config.toml
n_head = 10
d_mlp = 1152
vocab_size = 8192
rope_fraction = 1.0
attn_scale = 0.201
bias = "qkv"
tie_embeddings = "early"
parallel_block = false
init_std_qkv = 0.0442
init_std_up = 0.0442
init_std_down = 0.00549
lr_head = 0.00645
decay_shape = "cos"
train_tokens = 286500000
dataset = "wikipedia_en"
Each number is 128 + 24 x the weight over its row's rms, rounded and kept within 0 to 255. Layers, rows and columns count from 0. Numbers have three digits each. The size before them is the row's rms in percent of the matrix's.

# q: layer 3 attention query, 320x320, rms 0.0657, rows 174-211, columns 240-279
# k: layer 3 attention key, 320x320, rms 0.0647, rows 174-211, columns 240-279
# v: layer 3 attention value, 320x320, rms 0.0672, rows 160-191, columns 240-279
# o: layer 3 attention output (transposed), 320x320, rms 0.0596, rows 160-191, columns 240-279
q174 096:097144120102126115100096119103154145152168092128150109165137132125157118105156102125092137139094157119137114120101131122
k174 101:127095167135115152078105145119139143132112128129122118146104138114091147138130163110083111144121132149105149144153137115
q175 106:097151132110130140150124105154155117124137087112140119168152153076131151137136109147168164134131099131142104107107125160
k175 101:110096125117086138092114168140118135148164098166109124132164104123132116091134086107133146142099160125141140093111156121
q176 101:109124112154141143098144127165086146150161137106161116101133106137123098101132108129112090151125130084115115168136138103
k176 094:135118141124131081118124124106139126162120128159145140149168122082140135110129141129148101116125141172115149129110139141
q177 099:107094102104114148131090123091128127097135110103131110158118145160138122103123168138136173176101135135153081137130131111
k177 097:170104158140125165154154126168095122124112128146107141082121141096132134135117107098149120108170113116128154127129121113
q178 100:167094156098150133093140134130122146150114087176097156135112145133156142138126120135146104134140099161104134163104128144
k178 108:142160162120125139124158102136120139143125135118147125104114139117129133135126124111113186143118121099126135133123110139
q179 095:135152143098115135134170150116118145123106092130144163141141049123157130122134103127138119119154104150124155152139153123
k179 094:086142188127149064098138146117163170164110130141156077145105124121136140110131142118126142138076121133115109137105131115
q180 117:114133148088151081085112141134134146135104108125103110158131128097080128132102133098098143174118117094124101122116140156
k180 120:137133175107127136125145106118166127129134170104099132109120172123116125122128118125156179132110127111101088126103139113
q181 104:116133135113175121151139119105111131171139136157110112154091156124130139120137122110137138107083148107163094114125135088
k181 097:128139120135121130112119135119120133110134099111113113098176131155127085109128090131151157145120128137075161100149093098
q182 104:127127162110173098112135118113154129097149104125093144165142145110118159161162140132125133094085149109175120112132107124
k182 087:117131115123105134143111092141084147145122132070138142109112122156096132145061090137115152124150125154126078126142128139
q183 108:143088131113122155118126149168120111133137100120161149112114144175172134126130109134172125119155168175089118130123110118
k183 100:107105120152113112095105157123086137115123084168129102127148113101153122140166139109080090100144075158149175133109168125
q184 099:155092105163153155126146127140116135085107116130123099151129167101127181149152105131126162149126078139106159107154150104
k184 095:133121099090136138173124121142116093122143132115115165115119083180107114116112099115110156105124114098178110134127095142
q185 101:125155126129128148063150113138115154099130122099142107155172147122098108103124113072109084135071148137147105098122082151
k185 101:164132155099105137182118127124114134133144169100132151072104103121127130128101138134115119134134107143133116132126140130
q186 096:109166146074101172120123101148144137137133123115126102112121142075142113119120102062100133179123136087136099106151127083
k186 095:166098145110135132122138132094118111126157118174114120117120162115111110108073137136160126154102108163088156110173156116
q187 098:128173148144149094135114137126161144120135153148107127130107088130142111133106146141077158114129120117114075145152174129
k187 114:102140177114137103098110106108172137081107128097143134164100136101133148097126135139174152141142112107128131176102108065
q188 101:137133093158115123094134109130130136121110135129155148090126085146123132129132145156178141142141135156069159185097113118
k188 093:116107117141139083110144139141133088115119131145134097150133159102138122158120180113123115109129115145144178101164110104
q189 093:091117117116095093133152116109137111109120124097128122135103145146158095143136123112123117101144147143109121095141116173
k189 108:140146057136162159165094146134102121089165109117120133155130111143131156136127126134102093101109135131169113089111139146
q190 101:150123128133169110130131105120103150124118105136102120161119164143148116122130107075081151100139129119155113133133098080
k190 102:151063142154106171142117122118125128157148129131125097105142119146109108111130132106118099142117093137077129130124122131
q191 099:117139152113140107135166087124145122111084105122117118132133157124114125109164124091138114101099118137153108091106128120
k191 099:102133106111112191176123124150104133116167152118121123129089132152140116132061103153125155149144113127119108133150085100
v160 086:142112168187176131098110113104124130216119092123160155121129159119121137151148090166127139170151144097139131164136140078
o160 085:134102154168174141121118110113112118152110100126151170100158122107127139125102141131123159179158126124140146141155088084
v161 092:126095105138090130157075146139146144139133168125134140122145127099106135087133124135150128177169161183113089129145121143
o161 091:150112089166107150146075145142145147126179134139140148123118115126118172115139120155150101114192157186134092153136128127
v162 086:119108135123123171155139118114131155158115118132148154118156135136104134094067134112097109092117111153132121113128137102
o162 088:105084122132124130133098127109118148142128126166132143122150137132117115084104127117127077133124107169072121101117140108
v163 090:147111109144122128153157130206102120121105121137109093091084143100144122126105172102161134154141110152140104147101132134
o163 090:134102147103096143149149138162132135122112124141112132098068160131094091127128137059138105188128088128118087128099126145
v164 091:159133109119156120140135118112143103164149146133169116123153114188128148140173084127177143137109113114136124107167105155
o164 092:165158134103160073124125111120145118146095145146109095146137132171137136129143097105147107123145076135111168109139103123
v165 089:144133103128130172169156074127127117145145147116102151123163114135142142111104165088129064117147151114118142151112144098
o165 090:120118115094132158164179117119109112171141196138074142128131137079083114135109164081135096126145158122121136136133129106
v166 088:117128127135128111152153162099139132168130130124103137128087120130149159157137118106093182104155072121137122176118109114
o166 088:111153131111149138137126180098134113139094110123116130129102117121150165127143110084119184136166063118130128170102123093
v167 093:138124117139155134121093123118177113159121147086145111133142107135103170181131151173153124102129106143153157144111136080
o167 095:152136083122125118133099141091135109150106131120128110137150089158129174174113144175169088131133180130180141180122161097
v168 093:130133055071125210128183164090113167159096133132118124131124104124131091129144135092164128114151085123115145093124116129
o168 096:130106070076134178145187165098114155169129135122120136111116122117110109101131137116156098131139092166098151096122111137
v169 088:066088128147173104134137155156136173129104103156092114086164133119095148146149160133114126109142098148117115121111157166
o169 089:113115130139106132171145166138153185123111100181156148100129166114142117155155146131101110140170078139173139139139136169
v170 090:077151104134155147133158149144159086102085106126156126106118151145095107128104098152140131092153110124141108101089107150
o170 092:093100131140175094121168139152175100107087117114172118090108157145090091111162111108162122141164096159141128127100149181
v171 088:129137110158150158062188153133142101146124136135097087148124140094114133109157136091104097105112092143126114125138157114
o171 089:122171153166130177083123111108145094121119130134072119158123113092125092116140139118159093119125093150128111128127119147
v172 087:164106092096100122109114185146123125137114137107109110159128109145121098147141131093123177114136057152138168161101104144
o172 086:199103091123099117100156192132129112115122118051169089127107094170149116164154114137153183118138108160166160156123136140
v173 086:097116111120099182141115117112137136130150178094133159129138121121120089090119133100141125123119115168085092156141140122
o173 084:106097094147115168128127135126158119152178184124158163126134118125104113109150141072143106085123135189098094136123117104
v174 092:141139134157125108073173105131109097079139126154131143111134141148093163148097094138168128109144112116067142154151119093
o174 091:092132188130177109109145085141131088126142149124141149142168136128117145153168100162175130105149103123137166130154148113
v175 090:147113143133077117147169125123140132166099118145111086123124105079110095132107121112155096136101108121138178159115127159
o175 090:168087125120127121132130108124156131160134102144076121116109106091103145139143118140150092113124126095164123141112130139
v176 093:160125141139122147163089131122148125118166143096132135127153109121138131119106157133140144159114087163160110094109137108
o176 094:182096160079109156117114118107110139121140163148121138154152129130140134118086159121102102133130105159151130146135121112
v177 087:071144132151097167161148130137120147111128129133117113120141149137156096132110137142122175120110176142108128122165133122
o177 089:111109113136124143128125136132105166109162137146139109097145101127142167124140137155163166124121166153118141119176135119
v178 082:104121112128091109126119120119123113123135097095135143122151130133167112115181092141141117096123154109147135141125107103
o178 084:137129112150066106105127134120134154103133133110097166187119136107172111095148121137161082111094153139108131130144137089
v179 093:165119083092101137147174132109153150170127125133126122095092132143125126134133105096110137149158081120164092116108103108
o179 094:126125126115134113153172128143136111186151126177084088095133157148130124139150112090098123131144130122122114114102105126
v180 084:108101114178132157120100133098136118126062088120106107124198115151111177107139117071140130095124174141163103152165122177
o180 086:142110100170141154154138132186113148113119103089085118152146130158095160118157115086139127111132143159166129140147142142
v181 091:169110098136114152095102117158099138149104097120127109115132104110133144125109132142146159161093168094153142099109082132
o181 091:180127128118101156109103110127135156135124117099105154140095125158130128109106149144129080159124167149133127108115131146
v182 093:121104066136090097098117117101118136174151147097144138112153131130137113085131144129122088114128113153148146121114130113
o182 093:102100110115097084127127122104133105144136128104146166127158127138135126090101124143139075148132157133164138146112106110
v183 081:110146176157114126171118136163081179131140137136093154144127128107131153117107138128154116131150138109151135125129139086
o183 083:100121177125115139193128139135132171145099140171094135109170145086144093119114140064154105163122086143136150157110150116
v184 092:139135140146144174165107177135111135150081077148142116132086156140140168111102124125144167129164103156115138119098104170
o184 091:138107161125125144149089157157140134151125065143144109147087161135109150136185087112119147140109067153111158148116106147
v185 088:138105142096115136147155143111150117143136138154172125113171130157149107107128126152093084137147094184140133118124109070
o185 092:107110138079114151138151130114107122149120142127151132094177135148105091101132119175118116157166124143149088117133105112
v186 091:140134116138138158115132124102104181177168147151169162106161129109111149130175134149123091133144102120139130142149162086
o186 091:129088138123109159136136089083113201192169132147160166125189152147109122126172168144132133122169116143160132158165148085
v187 088:129167168109093165153117094131130111134150153122150126122107159095153094124159165116130130138124115120180167147131123075
o187 091:137126151118105112135102100124099131154097158166120128088111138080120118152147163120131139079122113127137130112130104106
v188 088:124147135147140096127164084120147122125113113129163107126126137128119113119160119094141091117095110141106089104099117114
o188 087:086148170153111119122139069123177104127100090100143139138149142140108069121090092082113108080138134161116095116092121103
v189 090:190121172074167080133169130106161139137144150128111087122134124136119136114113135125116190124127125130129125116124138129
o189 091:176137110078162123126179132061132098136144148094134107176114132158146156165148142130075131109128171087133099109135151107
v190 091:154098093086135124146149124101107097107151117133097129119128137146107138113130098153118121121154114177103095118118146092
o190 088:127142151059103105128156110116124099089132134161132114098143128130137134113118091118151138123159108180104123103139148164
v191 089:153120133131115088153136126173152114153131083086129138118077165142172118148141121125128127162130115147148124147142172127
o191 090:130142139104103096126124139141148108128118139120128149118078165125132135146117164107141180102144141109120116127132094165
q192 066:130108082117126154112156140122060128126144136142142100156122158082108140116123103141103127151095150138107098165118113118
k192 068:099190127133133075144119142107149085136135130124134148130153097114118095120131102119158119162108132086104136108117143141
q193 067:126083184157127132115126094133134136128118127115113129100158153110101176118138146096115127137161132153095103134135081132
k193 077:150146091079105155121147112120092154089130123110122071139125126130171151095093140189165097157129122140149137110168111118
q194 072:134102115123142159072149112145097160141130139104147128125108158053123104166136130124120170160166110143145093121104093123
k194 078:140122099135091133152106116108099095130114109134090148124083111145136146088136134138136092108091152103138082114157101136
q195 085:176096124163094103151124096154122118174139116147135108123071119128140099122094135127162100083133120124145109140147150125
k195 077:159134151122117114169143160161187110147178127106123105104116129117077113147107087112123142122134139166132148113122113122
q196 077:167098155162155126085131092153116115147128153105113131154116126077093145123118151149146117177132136150122083162142097085
k196 096:134122134080125123154139150137122134144156143124146115178138079105136137161144154133148180129102156134149089154116114155
q197 068:133133131142075126071152118147164123133108157120082122112121132159137124143145094119112122083145110132105146139158126131
k197 063:114116133121138115169094131156076106092156114081154146112111182167075139135128081109139120136126157089174141126136152104
q198 066:105113101154141104110145125132139098142132134114102173159130090166115155149092129125141078099129106133094131154135120149
k198 070:101133093126103133141095136152096148073142108113089108109128117122115076077146117157150152154138104155107151144127101135
q199 088:105162104113080139133121125097143138129114126110079120100125120196144127135163130113071134115104112104122146129111161157
k199 095:128112116154119118137110146119141134099085135093110146072160141157142097097144142133138073141131083110121141099101113118
q200 096:104171145109097137134116133126149161110130112151112101100143114088165159106121143103138169135115145094107160163128127116
k200 083:122117131128118116112144166137130149204119152145143150104140142136161147167153087108108104152085138102166175083126149112
q201 114:161112176141168133125152138159124103139126133132148095148114150093130140119100118127163154148153177145131105160153132095
k201 105:124140135110084112121106125159136109144156105130143100164141135083120154118152090104131123155127155113115143081156161106
q202 094:126160126119132134111168143131117112107094111114149112132105169131127159106132141129154063112128122100111102081117060141
k202 106:136159131131161128113132093177105147128091141180164119144146188087113148107129144079133156136132146137141148112159151093
q203 114:149106164126130120170130110178129104128146136160158099139132166074115106115117096143143144145165113127124101135134115114
k203 108:159123135118096109117086107128101117185176106135122105106142113122129137149168110100108106143098134156136146126118119127
q204 084:113128127072087152151103143064139116090099117065137128105153101120196111160146141117082140141126160128145100181095135149
k204 104:118092127169152139124146109166120169096082100163155093127105172112137158112098158139117077152136130124108110122141143091
q205 107:113101132149112157155061129112183129118121114077163122129132145112137124077102150133139129140127099122081166132132088156
k205 105:167130140151141148138141120107114111115148161120113124152109138146093139153151137143133142157139108156158108143141133122
q206 105:116129114139138153126089133101135105086141104094154164125137116180150136126161123147146146114110136156157114178108149135
k206 107:101095079164111137167087158110088134062095138096102122144115132150115142141114146147093080123143097115158140123154130126
q207 102:109108124153106150082180173112125143109084173134156154131090130101127099158124088153128110128107114114186112144133116145
k207 097:134136157123170103140114081120155133126126124155104129121104112136154154121122156133144105137085153102134165156137177125
q208 096:097103140127133136120144132095152131129090146105107176170112113124126120134085114125149093152166121109115136112131147148
k208 096:122145155135146103158088128117168080151140112131099138120095124131130097126113106106148202172079132123091117143078128127
q209 094:148111152079132138131131138102164144153171144117123146093163104132146113171126134137130128148116192136137143146139139150
k209 105:116127174165157157138129085154082108105100131102106134122081125104133167136115150139103141150109161139124126174126145126
q210 096:141133147184108091117088116164130124153127133143124092131150174105132132120132087131117134153110095146118146103148075150
k210 098:108125105101144109134156139081170118179137155166094174135153087136126090123131139138146133098132141130143104119128112152
q211 099:098118096078148136130136141115149121094092139142128114130103133108155121100112081163129137148078164092108093085117142154
k211 105:141134114099101116154071128138121137149130110098108124131087120104105145147149102090116130171082117143143126155097112133